python train.py --n_kv_head=2 --d_mlp=256 --activation="geglu" --rope_base=53600.0 --rope_fraction=1.0 --attn_scale=0.0884 --parallel_block=false --init_std_o=0.0 --init_std_up=0.0392 --beta1=0.95 --beta2=0.95 --lr_head=0.0101 --grad_clip=0.5 --steps=3560 --dataset="wikipedia_en"
Each number is 128 + 32 x the weight over its row's rms, rounded and kept within 0 to 255. Layers, rows and columns count from 0. The size above them is the row's rms in percent of the matrix's.

# layer 10 attention key, 256x256, rms 0.13, rows 95-108, columns 0-255
size [111 116 121 114 112 110 115 121 111 119 113 115 102 116]
[[143 120 164 187 189 188 100 113 153 121 111 140  30  84 118  91 146 109 132 102 177 157 160 126  70 123 111 130 109 120 110 122 173 111  99 136 150 171  74  95 125 181  81 129 104  86  76  85  84 169  97 123 137 135 117 144 148 140 129 134 123  93 124 140 123 132  86 110 176  66 120  76 123 138 108 116 110 138 153 178 131 114 133  91 160 162  93  90 160 108 207 128  89 125  80 116 119  80  67 119 178 109 117  77 122 135  99  85 140 212 140 130 165 157  93 144 195 167 143 155 118 179 147 103 145 145 113 118  83 107 142 102 108 104 166 119 138 156 126 183 134 152 162 150 143 101 130 158  58 107 166 135 120 120 152  72 107  85 133 171 131  96 115 121 160 117 134  60 156  71 119 107 131  76 128 136 109 103 142 127 142 152  95 147  62 204 111 107  97  69 147  74 169 159 170 134 119 117 125 115 103 146  91  90 140 150 223  36 149 168  95 143 165 131 110 147 178  79  80 129 107  80 155 136 119 144 112  89 154 104 117 181 114 110 109  99 133 169 117 125 117 166 119 125 146 118 114 115 117 103  88  89 148 124 146 152]
 [101  97 119 138  97 104 142 153  93 129 101 165 119 131 157 112 134 124  89 137  86 151 130 162  89  98 114  94 116 138 117  76 173 122 152 135  98  96 135 142 157 150 109 166 160 106 106  79 103 138 114 132 137 161  92 141 109  96 109 150 139 162 152  82 121 154 110 175 178 169 114 128  94  86 153  92 126 105  93 156 125 117 180 185  74 137 126  66 149  57 128 164  88 143 108 122 193 160  86 190  61 145  75 190 162 121  99 113 167 116 104 180 153 122 128  95  78 122 180  44  94 139 130 150 138 124 129  60 115  16 141 169  87 111 139 179 128 117 133 135 122 142 143 102  93  85 119  69 118 133 137  90 161  93 153 121 110  99 125 104  76 147  58 107 112 160 126 162 134 125 173 147  88 129 141  89 125 101  78 144 108 116 210 121 114 134 159 136 110 123 167 145 106 118 161 117 162 159  95 130 172  88 173 143 140  67  86  79 105 135 143 120 152 172 171 157 117 109 103 132 131 163 139  77 121 124  93  71 111 168 129 178 120 195  84  86 125  50 124 103 134 101 151 134 121 194  72 132 142  93  83 124 146  98 112 139]
 [155 134 188  77  89 140  75 146 127  98 147 174 113 151 127 152 128 151 132 183  72 151 175  49 127 160 126 160 178  97 155 168 114 119  76 139  71  67 136  95 119 126 136 140 126 111 151  59 136 154 168 130 145 117 146 119  94 142 125 116 137 149 109 173  74 149 149  99  99 129 100 150 125 165 138  75 168 135 138 105 134  91 189 101 141  96 148 165 132 111  92 134 160  97 125 119  73 136  95 130 176 133  87 131 120 129 146  95 127  71 148 146 172 111 124 102 121 204 160 159 108 143 160 110 122 142 120 105 131  81 156  90 109 126  71 143 118 137 116 173 109 110 182 104  55  73  96  99 110 110 191 178 190 109 133 156 157  83  90 135 153 105  75 137 113 129 129 194 145 120  51 101 111 137  71  51 147 126 141 139 157  71 178 191 168 118 146 139 125 136 125 122 194  98 118 182 117 124 142 161 121 136 103  96  75  76 170 163  70 168 144 116 185 141 176 127  99 144 108  82 138 179 129 111 109  95 162 132 126 142  92 127 139 149  79 162 171  64 105 128 151 122  94 122 117 155 163 162 134 146  74 110 107 135 140  77]
 [202 131 112 126  83 187 105 128 142 114  96 125  95 144 178 108 120 122  93 126 152 146 191 129 104 164 145 108  78  77 176 192 143  79  80 117 140  52 201 193 173 132  93  82 129 140 118 144 130 157 129 102 114  58 179 102 183 127 151 144 173 146 116 150  93 102 144 138 122  71 147  48 111  99 135 129 130 149 229 121 118 180 170  89 180 115 144 170 127 119 109  93 124  88 115  77 130 123 130  75 147 189 136 119 153  89 135 111  93 120  60 141 137 144  83 171 145 140 159 106 194 104 126 152 171 109 102 164 169 152 190  81 119 134 126 115 144 158 106 159 151  73 144 100 156 100 141 170 137 136 134 124  98 137 133 154 119 127 101  92 165 141 144 131  70 140 131 127 126 112 150 118  55  93  90 149 162  99 198 158 107 139 163  95 126 104 158 140 183 194  82 176 130 163 156 104  96 150 105 110 131 158 133 110 143 142 133 104 135 165 137 142 130 124 172 136 126 144 131 122 139 122 135  89 167 151  90 171 128 108 177 102 131 100 115 124 160 202  79 138 143 129 171 135 130  85 142 210 150 101 120 124 100 131 173 130]
 [166 153  97 120 169 135 113 116 111 155  75 161 132 140 178 160 147 121 183 174  63 131 121 104 123 129 166 137 149 143  67 131  97 137 134  91 158 160 123  70 121 125 113 157 117 126 129 111  75 142 117 156 156  98 180 123 125 129 130 184 132 124 129 136 159 130 167 135 148 149 122 107 170 154 145 130 134  95 135 160 142 112 128  82  82 210 136 142 112 117 139 130 135 126 111  99  80 134 149 127 144  96 101 117  94  93  77  88 140 111 145 129 138 118  90  33 213  93  97  49 117  92  66 116  65 150 127  84 147  77 104 128  93 100 107 137 108 136 138 105 104 135 171 184 155 114 147 147 176 183 143 103  95 140 182 159 158 187 138  26 149  79  88 129 118 171 129  84  92 117 120  82 125 135 157 164 158 112  89 100 138 127 157 104 163  75  96 147 150  96 103 157 148  92 135 121 109 115 110 110 145  72  84 201 103  90 118 160 120 155 199 154 122  86 170 172  51 125 153 120 115 123 135 135 111 119  97  95 120 114 123 145  60 142 129 126 153  61  97 116 169  85  56 155  84 145 108 124  97  95 187 168 119 161 116 113]
 [107 116 129 150 157 147  56  81 188 154 218 114 118 178 105 122 111 157 157  85 149 164 124 140 100  55  95  84 148 105 190 114 136 101 104 177  98  89 132 139  92 150 133 168 173  53  61 187 135 163 150 154  72 109 125  40 119 164 169 139  98  82  90 127 155  69 146 104 101 143 140 110 146 129 179 122 120 155 171 125 127 126 100 105  95  87  91 106 143 127 151 156 142 165 123 107  98  84 115 160 109 133 130 114 125 127  94 149 126 119 137 172 112 131  58 149 157 134 169 139 158 131 116 130 134 154  98  96 159 149 116 245 143 116 119  68 105 106 102  71 125 107 119 134 134  61  66 139  76 106  88 158 130 153 152 130 136 101  78 199 135 146 148 155 143 173 177 111 164 154 104 122 177  85 158 164 164 130 140 159 111 111 142 158 148  94 132 162 138 142 112 150  69 123 137 158 191 101  97 125 118 136 104 167 150 160  88  88 110 192 174 144  96 143 128 179 127 142 137  93 115 176 108 141  83 113 104 103  85 122  99 148 143 159 154 112 114 143 170 169 115 148 124 115  91 139 108 130 184 129 101 130  77 116 130  85]
 [181 190 168 168 100 155 138 163 128  90 155  98  60 122 102 172 107 120 150 149  92 140 114 158 157 183 133 145 170 124 170  89 172 127 150 154 150 115 151 121 126 104 112 101 141 151 110 148 135  48 174 137 141 129 110 103 133 141  94 112 101  83 118 157 128  98  98 148 152 132  92 139  68 125 148 155 136 103 192  75 125 143  98 118 144 109  96 113  88  93 169  98 159 145 154 130  76 135 126 152  90 205 104 180  59 206 125 121 192 130 148 116 145 162 133 111  79 123 145 111 103 104 123 137 115 162 120 183 193 135 138 147  65 178 130 155 171 155 173 116 132 161 140 104 112 149 129 172 131  85 107 138 160 169 162 163 184 155 157 106 126 175 168 120 150 148 146 138 139 148  83 120 208 133  99  71  99  64 117 150 130 106 112 121 119  65  75 174 135 149 126 105 155 119 124 112 190  76 179  64  93 130 147 149  98 160 102 119  74 192 134 136 125 137 102 180 110  39 103 143 195 146 101  87  78 197 160  94 126 164 148 115 127 117 149 123 155 109 140 152 126 107 143 109 124 140 155 125 114 169 135 174 113 168 104 116]
 [140  48 108 110 166 193 133 150 111  77 127 119  63 124 127 106 104 154 152 179 161 144  67 124  99 142 172 107 132 138 123 117 154 126 129 105 116 198  68 106 138 113 173 186 145 151 102 119  89  93 136 122  89 132 175  74 145  89 118 112 146 146 127  83 157 122 117 115  97 100 103 115 163 188 133 145  90 114 137  87 147 145 157 105  94  97 171 105 159 130 112 125 116 162 106  77  87 103 117  98 113 148  68 123  93 120 116 133  92 134  30  92 153 185 120 133 149 140 147 120  64 158 174  88 151 172 136 107 106 131 113 103 101 107 149 153  96 122 134 124 153 115 142  96 130 104  74 168 117 146 126 108 144 121 132 115 154 111 116 133 133 125 188  90  84 128  90 112 133 170 106  90  89 140 107 119 113 114 112 136  56 118 123  67  82 159 124 193 106 156  99 110 110 119 112 178  49  80 120 164 214 103 173  92  86 101 150 127  90 135 109 108 198 118 116 137 120 144 191 123 116 128  69 143 115 161 130  99  98  85 177 119 117 122 124  71 162 138 155 177 154  70 107  80 123 100  47 206  99 168 162 157 112  97 163 137]
 [205  90 125  84 141 130 190 139 153 151 127  83 183  98  71 128 179 125 165 164 110  59 134 152  74 117 119 165 237 130 157 110 136 113 113 150 149 108 125 148 139  81  73  96 138 118 130 163 149 148 182 131 187 130 109 141 152 146 125  95  80 141 159 158 132 134 139 105 116 167  99 166 116 104 118 156  49  89 118 106 143 221 112  84  95 182 123 149 101 128 125  89 107 130 143 130 146 139 117  61 155 119 127 167 120 123 142 104 146 116 133  75  68 135 156 121 135 177 170 138 202 123 149  76 152 119 143 157 112 121 135 184  70 133 155 110  93 180 127  94  75  80 134 156 148 134 132 170 134 112 150 134  76 137 115  77 103 125 108 163  63 152 165 146 160 111 132  81 172 122 156 113 112  65  50 167 144 118 138 183 115 129 108 162 138 117 151 148  92  96  87 143 151 183 168 141  96  94  89  93 117 214  93 123 132 114 153 102 198 106 103  92 107 133 127  84 135 137 115 142 134  77 114 134 172  83 140 149 124  83 126  96 132 110 139  79 128 128 144 120 154 175 152 134 149  96 118 168 150 106 162 157 110 105 166 153]
 [139 164  97 137  33 108 183 121 131 132  96 105  96 119 139 172 147 131 151 106 108 153  89 140 102 125 125 142 151  89 150 103 127 149 155 152  96  72 162 209 147 119  69 114 112  66 126 119 138 172 112 145 105 134 120 114  88 126 108  77 178 142 185 142 123 136 155 129 108 105 135 128 128 130 156  45  86 145 148 135 123 169 144 142 179 142 169 143 148 117 126  73  97 115 137 134 130 166 171 111 128 129 128 126  88 138 191 113 120 101 143 169 132 107 142 127 143  48  97 167 199 122 160 118 146 144 190 135 112 125 100 140 133 170 180 165 112 109 128 145 107 131 164  52 168 134 152 121 144 116  67 128 108 178 131 173 195 172 111 120 121 188 106 138 194 116  93 115 101 141 145 131  83 112 161  79 131 117  95 161  83 134 152 121 143 141 131 102 174 117 198 100 109 101 150 140 112 100 178 148  63 105 104 109 135 107 123  91 166 136  78  78 128 171 176 108 118  71 118 148 105  89 158 133 126 127 165 128  77 142 137 103 109 158 180 110  55 153 144  73 189 150 116 167 136 142 203  87 113 114  97  73 146 167 145 216]
 [139  81 127  98 157 110 148 132 160 147 106 186 105 116 138  67  86 152  69 115 131 118 110  97 116 162 137 107 138 176 136 108 120 128 104 146 120  66 127 156 127 130  86 157 119 175  58 150 176 143 100 123 125  88 116 156  91 141 143  85 120 112  92  98  67 158  91 133 114 226 167 162 170 140 115 153  90  92 212 169 188 115 129 154 162 161  80 125 135 145 114  90 174 187 138 141 138 120 117  93 140 128 116 112 116  80 157  78 128 129 142 106 173  97 124 107 127  97 184 134  53 129 153  93 122 135 128 110 142 158 142  97 154  94 103  95 102  99 117 126 138 133 147 130 143 190  48 162 150 106 121  85  81 134 131  85 123 123 155  92 104 144 125 100 145  54  87  81 144  71 134 151 109 182 147 159 142 119 143 201 157 142 111 132 122 188  92 151 166 157 109 121 159 195 160 149 176  76 124  98 155 148 121 101  99 111 142 185 161 147 123  86  77 155  87 188 148 193 109 107 156  83 178 104 102 107 155 122 131 133 132 140 124  93  97 169 131 195 120 112 101 159  84 141  84  87 163 133 109 162 132 127 160  97 189 160]
 [166 110 157 176  87 155 152 160 141 109 167 124  85  91  80 110 140 134 116 111 140 134 123 207 107 134 123 135 171 124  88 125 193  92 168 130 100 110  71 158  88 138 144 141 111 126 150 147 123 150 102 138 152 127 107 146 116  96 106 139  76 213  86 155 121 102 127 166 120 135 168 134 119 131 163 156  97 140  90 152 193 172 146 131 163 116 162 119 120 128 132  85 135  60 140  46 146 173  92 121 150 136 185 107 155 142 163 163 119 101  63  87 159  90 105 155 126  92 161  79  79 167 168 118 108 124  82 137  84  86 168 131 123 108 144 179 158 151 123 185 107 133 127 160 112  97 137 128 129 120 139  83 126 116 182 151 119 120 195  83  89 150 130 104 133 109 228 127 110  90 125  56 114 114 135 132 188 116 127  78 125 103 137 141 122 154 126 125  95 183 102 160 153 122 142 128 131 159 108 160 108 139 150 115 117  74 155 107 127 137 164 207 159 157 160 159  76 108  94 124 114 122 139  62 137 107 102 151  95 117 163 141  56 121 114 114 148 125 114 201 157  98 215 172 131 152 105 174 162  97 112 120  92  37 150  89]
 [108 105 141 137 109  96 135 120  54 142 149 140 103  90 119 143 137 104 165 187 132  94 107 106 133 128 120 131 137 101 168 117 146 150 129 178 173 188 144 138  61 135 112 119 144 120 125 120  89 128 163 104 137 141 102 129 148 126  99 144 196  82 136 172 144 110 188 135 119 140 140  91 161 115 160  98 181 127 177 134 142  89 127 128 140 132 166 121 184 137 134 149 163 141 119 107 123  82 117  61  78 128 138  63  70  89 117 106 134 118 120 214 149 128 127 192 198 118 142  79 138 169 145  72 158 129  80 129  87 171 148 144  94 128  80  96  91 129 116 165 147 105 176 176 152 111  69 114  79 148  95 136 133 104  81  82 143 151 153 152 117 155 121 156 166 190 125 183 181 104  44 175  96  87 102 124 102 173 139  75  99 138 133 196 140 124 121 102 153 100 107 131 166 118 120 142 106 168 142  79 103  67  59  74 145 145  98  78 156  83 122  69 117 121  98  32 130 111  99 153 132 158  98 159 134 161 131 118 156  99 119 107 143  86 137 115 174 112 154 140 171 181 111 116  65 109  92 137  91 147 108 110 128 158 147  81]
 [ 99 102 109  65 116 157 177  69 113 157 131 149 123 156 112 124  98 149 133 126 107 132 126 151 137 136  97 115 157 132 128 142 150 133 141 141 156  83 127 155 136 168 122 149 146 124 123 137 127 120 129  77 139 195 128 109 117  96 165  50 119 202 137 129 158 161 113  87  93  85  83 134 177 138  80 167 130 114 118 113 138 125  62  74  63 101 160 106 124 134 164 165 106 112 126 108 183 125 153 132  91 149 177  86 102 155 134 118 145 170 167 138 133 172 136 150  76 123  97 131 144 113 100 130 120 169 171 125  90 113 150 185 134 110 136 143  86 110  67 129 118 130 159 188 160 172 108 168 205 148 201 130  94 127 105  62 146 167 151 174 119 120 203 137  79 169  90 119  90 118 124 114 149 112  91 174 128 116  99 125 147 135 128 172 150 169 105 147 114  79 148  91  77  91 144  88 163 173 131 139 133 110 102  71 170  76 205 101  68 127 101  77 121 140 141 129 157 163 120 139  74 182 113 163 160 169 131 118 128 106 154 202 180  70  93  78 121 119 123 102 124 105 126 127 132 102 124 104 170 223 147 156  70 122  89  81]]
# layer 10 attention query, 256x256, rms 0.121, rows 96-108, columns 0-255
size [119 122 115 120 116 120 131 118 121 116 113 108 120]
[[ 94 109 138 121 112 174 150 120 165 147 157 180 100 137 172  68 158  88  75 170 106 140 139 156 128 175  98 149 133 201 188 169 115 197 125  91  66 103 123  86 134 139 126 149  91 108 153 166 174 158 175  60 134 175 128 178 156 157 157 148 115 139 147 117 133 164 161 110 108 141  76 103 120 136 115 165 132 140  88 103 178 147 105 122 102 124 108  97 146 143 145 158 149 152 107 184  83 109 145 107 121 163  92 159 148 110 134 122 123 166 140 163 142 133 145 133  97 135 146 148 157  92  91  79 128 147 137  95  94 104  98 152 125 133 125 147 142 170 194 182  61 162 126  90 102 147  61 163 121 127  73 133 157 138 126 193 132 152 121 156 181 170  97 118 136 181 114  96  91 132 131  75 149 114 130 141 128 142 141 106 133 114  71 150 191 133 106 139 119 112 134  82 100 150  73 140 143 116 104 222 143  96 244 179 167 106 148 113 161 105 140  66 107 136  80  99 102 125  99 139 138 171 152 152  96 109 143 143 108 158 138 164 125 140  77 137 172 124 191 159 142 133 192 117  60 118 134  78 168 115 111 102 145 154 183 170]
 [101 139 138 151 133 152 126 141 119 105 151 142 184  81  61 103  80  92 137 104 123  65  90  98 181  81  74 119 184 151 118 136 104 116 126 110 130 148  89 107  59 179 139 109  91 135 143 117 129 152 102 170 156  83 160 155 107 141 106  94 144 176 122  66  68 161 132 128 150 143 141  96 120 111 184 132 111 100 117 133 139 149 143  90 151 120  74 211 103 106 104 108 118 105 160 140  69 116  77 179  87 128 102 137 142 154 192  81  90  97 103 154 109 156  99 135 128  90 113 119 174 150  97 139 148 100 145 144 125 110 134 128  55  82 166 149 149 152 122 154  77 145  62  96 145 209  69 120 108 117 107 148  99 149 131 127  50 142 110 125 122 188 171 117 120 160 100 113  79 125 137  94 177 171 115 129 116 138 104 169 171  92 158 114 151  37 100 183 125 159 107 166  79 110  98 120 128  93 148 110 132  89  92 118 115  82 107 191  83 130 133  96 118 118 131 103 204 122  70 154 159 130 169 130 121 134 125 171  93  99 124 186 204 105 127 121 115 120 142 112 127  97 134  70 117 106  94 158 115 116 164 150 181  93 111 149]
 [107 175 159  83 101 155 137 182 101 160 114  78 137 129 139 124 102 184 179 127 149  90 165 119 183  76 151  76 151 146 114 182  83 137 151 151 150 157 120 134 149 142 174 113 139 176 140 103 175 113  60 172  73 133 199 141 140 141 108 159 148 114 145  84 171 153 146 136  76 149  97 117 134 163  99 132  84 139  89 122 137 139 170 121  98 101 119 169 168 221 108 171 155 227 112 156 108  91  65 135 131 146 164  69  60 123 125 122 105 146 180 114 111 162 129 135 129  89 149 180 147 194 129 145 152 159 110 144 181 155 148 139 111  64 145 174 187 124  95 118 180 141 113 116 103 127  63 102 176 115 104  93 127 106 209 108 133 146 116 130 171 133 132 131 121 150 165 146 121 170 107 115 122 156 147 123 100 108 148 141 136  89 169 108 134 190 130 134 107 151  51 116 132 146 123 154  43 125 142  91 149 145  95 106 163 124 128 139 110 180 107 162 133 113 158 116 135 107 149 107 116  99 135 120 101 107 106 116  65 132 107 103 100 165 101  60 152 123  66 171 145 113 123 177 128 151 182 161  58 134 114 109 123 100 149 148]
 [131 107 145  91 158 109 143 142 157  83 129 140 162 102 108 137 130 177 185 156 131 155 118 128 137 131 101 113 162 189 115 137 163 143 111  86 150 142 115 117 136 123 153 183 109  92 117  78 126 219 202  87 170 103 110 133 126 155 134  90 136  94 123 188 181 111 114 143 119  99 132 168 123 110 132  98 201 168  63 144 108 125 147 112 128 146 104  89 156 111 122 106 125 139 129 171 107 145  80  93 157 158 174 106 171 116 107 193 178  94 125 171 154 132  82 158 109 182 155  90  73 160 135 160 124 156 153 125 150  84  79 179  84 113 148 189 143 101 149 150 123 119  80 109 188 142 121 172 102  87 102 114  99 135 101 151 165 104 168 115  97 135 135  91  87 112  97  95 203 107 122 110 150 140 110 157 156  97 148 114 119  90 168 151  96 209 147 122 128 126  98  81 104 172 120 150 172 156 111 107 151 161 134 182  76 107  93 123  47 100  72  94 108 138 103 144 175 126  86  67 168  49 129 161 105 137 134 172 143 180  98 139  99 102 167 122 139 130 110 191  76 163 139 127 110 132  98 125 154  53 169 150 141 153  99 143]
 [181 114 106 175  65 131 128  85 111 168  89 127  54 156 113 134 146 156 124 115 179 162  65 110 138 122  83  87  77  83 129 133  71 135 128 134 166 144  84 155  65 106 133  88 139  64 173 194 145 122 138 181 148 102 151 173  95 128 150  95 147  87 104  96 152 124 127 161 154 122 174  94 106 111  95 107 137 150 104 157 112 101 146 136 152 154  87 173 179 156 158  97 158 120 130 107  85 116 110 172 129  79 148 136  87 151 134 133 154 108 160 138  88  91 182  73 136  99 144 157 157 154 123  85 129 137  98 127 148 179 190 165  71 170 169 144 160 153  74 160  96 119 116  86 153 176 164 141 154  55 194 188 128 100 117 118 132  96 155 139 175 134 113  79 165 160 118 150 130 106  86 174 111 118 121 128 160  99 134 162 140 131  84 129 186 128 146 153 110 133 169  99 124 105 188  84 145 179 125 128 142 104 149  72 153 137  45 180  74 164  80 134 101 121  93 109  79 120 167 122 173 155 144 158 144 137  94 109  97 139 136 170 182 109  95 195 183 146  99 114 137 145 138 110 159  99  92 144 103 149 100 118 141 101 136 143]
 [165 113 116 154 179  69  90 138  60 126 138 163 147 130 171 147 186 179 149 165  97 139 200 122 122 120 114  83 133 156 148 102  93 120 156 118 143 102 148 162  84  97  87 136 149 110 107 112 165 118 109  74 118  89 134 163 114  88 116 127  74 147 105 137 103 161 130 134 178 159 150 147  86 143 158 111 184 152 133  88 141 172 108 110  87 126 175 116 122 161 158 109 197  84 120 150 200  91  86 144 114 123  97 165 107 203 138 192 140  81 120 116 139 133 137 130 127 129 133 130 154  64  96  39 141 145 120  95 174 186 138 167  64 166 160 109  51 124  45 139 128 130 160 133 158 113 157  55 136  99 108 146 154 139 122 155  95 133 155 132  99  80 109 107  98 104  68 178 122 158 141 103 153 206 114 126 141 153 106 171 100  89  90 106 119  53 112 158 167 143 188 122 142 130 138  93 145 136 112 149  56 129  87 197 127 121 132 115 115 153 120 120 122  54 110 168 122 126 159 107 114  68 154 116 128 162 149 153 166 123 111 174 171 141 150 183 150 134 130 105 118 100 129 115 152 107 136 127 138 124 155 124  73 125 150 181]
 [167  92 203 130  99 132 142 141 100 130 106 103 113 139 123 158 105 156 125 175 195 187 145 169 129 149 136 123  78  86 134 113 101 104  89 125 163  98 120 141 193 128  83 130  50 146 141 128 137 142  72 112 120 132 151 132  96 135 168 145 102 119 110  84 132 129 111 131 162 136 142 117 147 127  28 142 144 154  94 143 144 206 100 110 106 163 132  91  81 139 172 137 106 137 155  92 163 150 143 163 146 125  83 136  76 152  67 131  82  72 140 129 127 124 132 125 157 127  92 103 115 163 159  83 105 136 125 142 140 165 130 116  35  76 120  58 136 142 138 101 124 117  90 118 113 133  55 148 156 163 130 149 111 121  74 115 126   4 198  92 151 163  82 158 145 112 112  85 108 112 105 127 176 152 190 154 107 131 135 157 182 153 194 125 162 132 119 142 100 161 140 131 131 110 154 114 127 138 156 103 148  84 166 118 135 187 159 175 165 120  77 197 150 140 197  88 170 129 140  98 169 156  88  78 157 130 120  92 138 124 179  77 144 124 136 130 166 112 133 136  83 135 110 183 148 125 112 120  68 132 158 137 116 113 165 155]
 [ 65 121 165  84 109 147 167 162 148 125 160 106 131 163  77  73 136 116 181 107 159  59 127 108 105 132 142  88 150 114 140  86 141 127 190 147  99 112  82 142 150 110  88 122 133 140 153  79 182  67  87 110 151  72 112 111  88 147 107 180 165 154 126 163  77  76 154 157 149 153 155 142 134 176 126 143 169 162 109 135 106  74 145  82 170 100 166 108 164 126 134 117 175 108 128 142 127 110 127 126  92 143 172 123 141 114 118  62 129 196 150  86  98 128  90 148 115 141 149  66 187 140 126 154 109 141 159 180 109 150 142 133  82 141 103  90 145  81  90  97 182  91 112 156 157  81  92  67  98 169 112 172 128 106 184 110 120 132 189 130  84 137 178 121 156  61 115  96  66  97 143 146 105 166  90  97 134 124 105 130 154  47 130  85 103 178 161  65 159 117 128 106  87 122  72 104 142 182 138  83 116 130  81  88 151 182 174  68 136 117 136 137 184 122 109 119 134 118  89  64 106 148 120 127 108 112 130 183 151  99  91 102  97 153 144 142  79 115 154 130 143 144  80 145 108 116 115  82 141 140 126 158  90 136 113 103]
 [114 112 132 103  93  90 146 181  98 148  70 158 110 123 182 139 196  91  99 120 140 112 211 138 110 103 168  98 168 151  93 143 154 146 114  81 100 140 124 105 118  84 104 117 153 130 104 111 172 102 115 143 139  93 132 100 121 190  84 140 126 109 108 130 140 169  85 128  77  99 107 134 124 171 180  56 105 101 142  88 141 143 119 150 129  87  94 156 123 159 171  74 114 117 108 114  95  96 108 149  93 139 137  75 134 114 143 148 125 123 168 148 160 170  95 131 167 136 122 107 144 131 151 106 107 112 113  99 204 106 141 130 174 107 180 147 127 119 108 191 172 131 150 126 104 167 125 196 175  37 146 127  94 168 128 175 101 138 122 133 112 117 173 115 104 167 165 128 126 177 182 171 142 168 194 133 185 134 145 129  46 133 107  85 153 100 167 156  48  82 134 152 129 139 125 109 202 103 141 120 113 120 154  74 122 141 119 101 170 102 117 112 114 193 133  77  76  66 142 117  80 103 163 165 153 173  94 155 172 130 108 119 101 149 133  99 148 100 123  96 124 169 118 113 100 153 209 129  67 171 122 162 135  78 124  92]
 [175 120 120 152 130 172 186  90 156 133 173 109 101  53 136 179 124  40 152 114 148  98 132  68 189  87 129  65 111 153 134 139 131 106 117 143 135 103 121 103 175  75 115 168  87  99 105  85 108  93 103 143 167 106 141 105 101 112 141  85 116  98  79 113 168 121 107 154  42  76 122 115 123 127 170 135 136 131 152 109 121  81 133 193  80 112 116 113 139 192  45 164 170 139 107 117 112 121 188 133 100 100 106  97 160 165 136 145 138 129  74 169 132 118  50 133 174  85 123  91  84 147 121 104 161  95 159 141 120 140 175  73 174 105 107 113 124 105  97 144 133 184 103 141 100  83 155  93 133 189 150 148 132 108 114  43 143 165 140 175 118 149  99 154 131 114 116  88 110 117 122 135 130  55 138 104 137 125 112 194 142 115 155  47 111 190 116 195 113  84 157 163 152 175 132 160 109 138 147  92 131 130 156 147 157 114 101  75 116 121  84 123 110 133 137 133 126 190 112 127 146  95 121  86  77 158 116 110  77 103 107 123 124 155 109  96  93 168 116 104 128 115 106 161 156 104 114 116 118 185 127 157 154 112 111 186]
 [ 85 117 139 107 127 156  79 193 139  71 187 115 117 104 161 125  71 120  89 148 153 164 186 163 155  81 120  47 117  80 110 154 133 178 153 123 110 153 130  76 146 147 104 127  80 102 158 161 136 112 129 160 159  95 142 113 111 115 126 115  95 133 153 132 138 164 148 126  75 146  93 145 108  70  69  96 103 134 107 104 199 110 175  85 121 140 117 136 100 140 140 120 143 129 125 119 149  72 175 136 171 137 138 122 185 133 140 107  87 200 127 108 151 144 146 160 117 123 134 131 119 103  58 115 109 124  76 103  82 166  72  89 100 123 111 146 178 168 176 134  97 112 128  30 118 140 149 107 130 165  56 152  74 119 152 165 135 164 198 158 149 124 112 136 101 151 101 156 145 136 148  92 148 110 143 167 121 147 144 114 112  74 122 129 141 179 122  22 115 122 153 153 215 167  82 135 189 159 150 137  96 100 159  81 132 141 150 123 114 141 170  99  80 109 233 101  74 168 144 140 130 176 110 123 120 115 143 126 127 139 166 124 145 140 107 126 159 150 176 113  97 122 143 160  98 179  98 143 138 154 139 153 154 153 130 176]
 [163 108 113 142 158 102 109 109 131 127 107 126  96  93 126 122 179  83  84 139 135 161 102  82 101 129 118 109 144 148  78 168 138 168 165 118 132 119 154 137 100 108  91 118 142 119 129 113  90  79 142 149 136 122  82  81 162 130 155 103 122 140 148 131 129  78 120 135 115 126 144 105 151 133 149 101 137 127 135 183  49 120 156  99 123  98 134 117 163 133  97 123 128 123 121  62  92 123 170  99 128 166 147 111 103 170 121  92 125 153 128 159  89 135 119 128 118  95 142 122 135  80 130 139 165 193 110 166 139 104 150 166 112 152 114  74 104 155 143 118 189 116  73 214 174 199  72 159  77 120  45 149 132 149 140 109 154 129  54 168 127 186  81 126 106 176 141 126 146 116 151 159 165  91 163 111 100 183 126 211 100 129  77 142 124 115  99  84 149 209 141 193  60 126 148 170  71 131 145 144 186 175  45 138 134 142 146 141 128 145 103 135 153 100 117 130 159  83 111 131 134 208 147 127 122 119  69 153 100 189 126 145 146  82  85  76 102  86 160 108  63 156 127  88  98 140 173  87 171 115 165 119 151 119 149  69]
 [133 106 148 139 144 160  91 166  94 130 193 107  81 116 122  86 151 154  95 140  99 118 141 105 105 160 164  84 116 113 172 100 164 179 102 205 120 133 138 109 110 166 145 108 123  53 115 157 127 116 112 189  45 118 146  85 100  91 134 161  83 130 157 139 113 115 120 130 145  93 135 127 142 122 165  90 183 146 103  88 127 127 103 114  98 140 117 163 138  91 108 156 106 131 127 115 147 174  99 166  76 142  91 122 126  96 143 126 118 130  91 100 138 115 158  63 126 150 157  77 150 139 159 111 143 101  80 152 152 135 161 163  94  74  82  38 151  71 154 130 136  97 128 113 151 180  84 152 180 136 158 194 142 154  87  92  91 108 162 107 140 103 127 106  68 111 151  90  98 165 113 143  99  73 107 179  53  79  69 118 127 139 172 162  65 120 150 154 104  89 161 154 100 115 177 152 120 133  97 120 141 116 101  72  44 113 137 158  97  94  92 151 133 195 157 181  97 119 159 123 128 156 137 139 163  90 162  69 174  93  36 129 113 109 144 101 144 163 142 128 138 131 185  98 150  92 113 154 131 137 181 116 111 131 155 137]]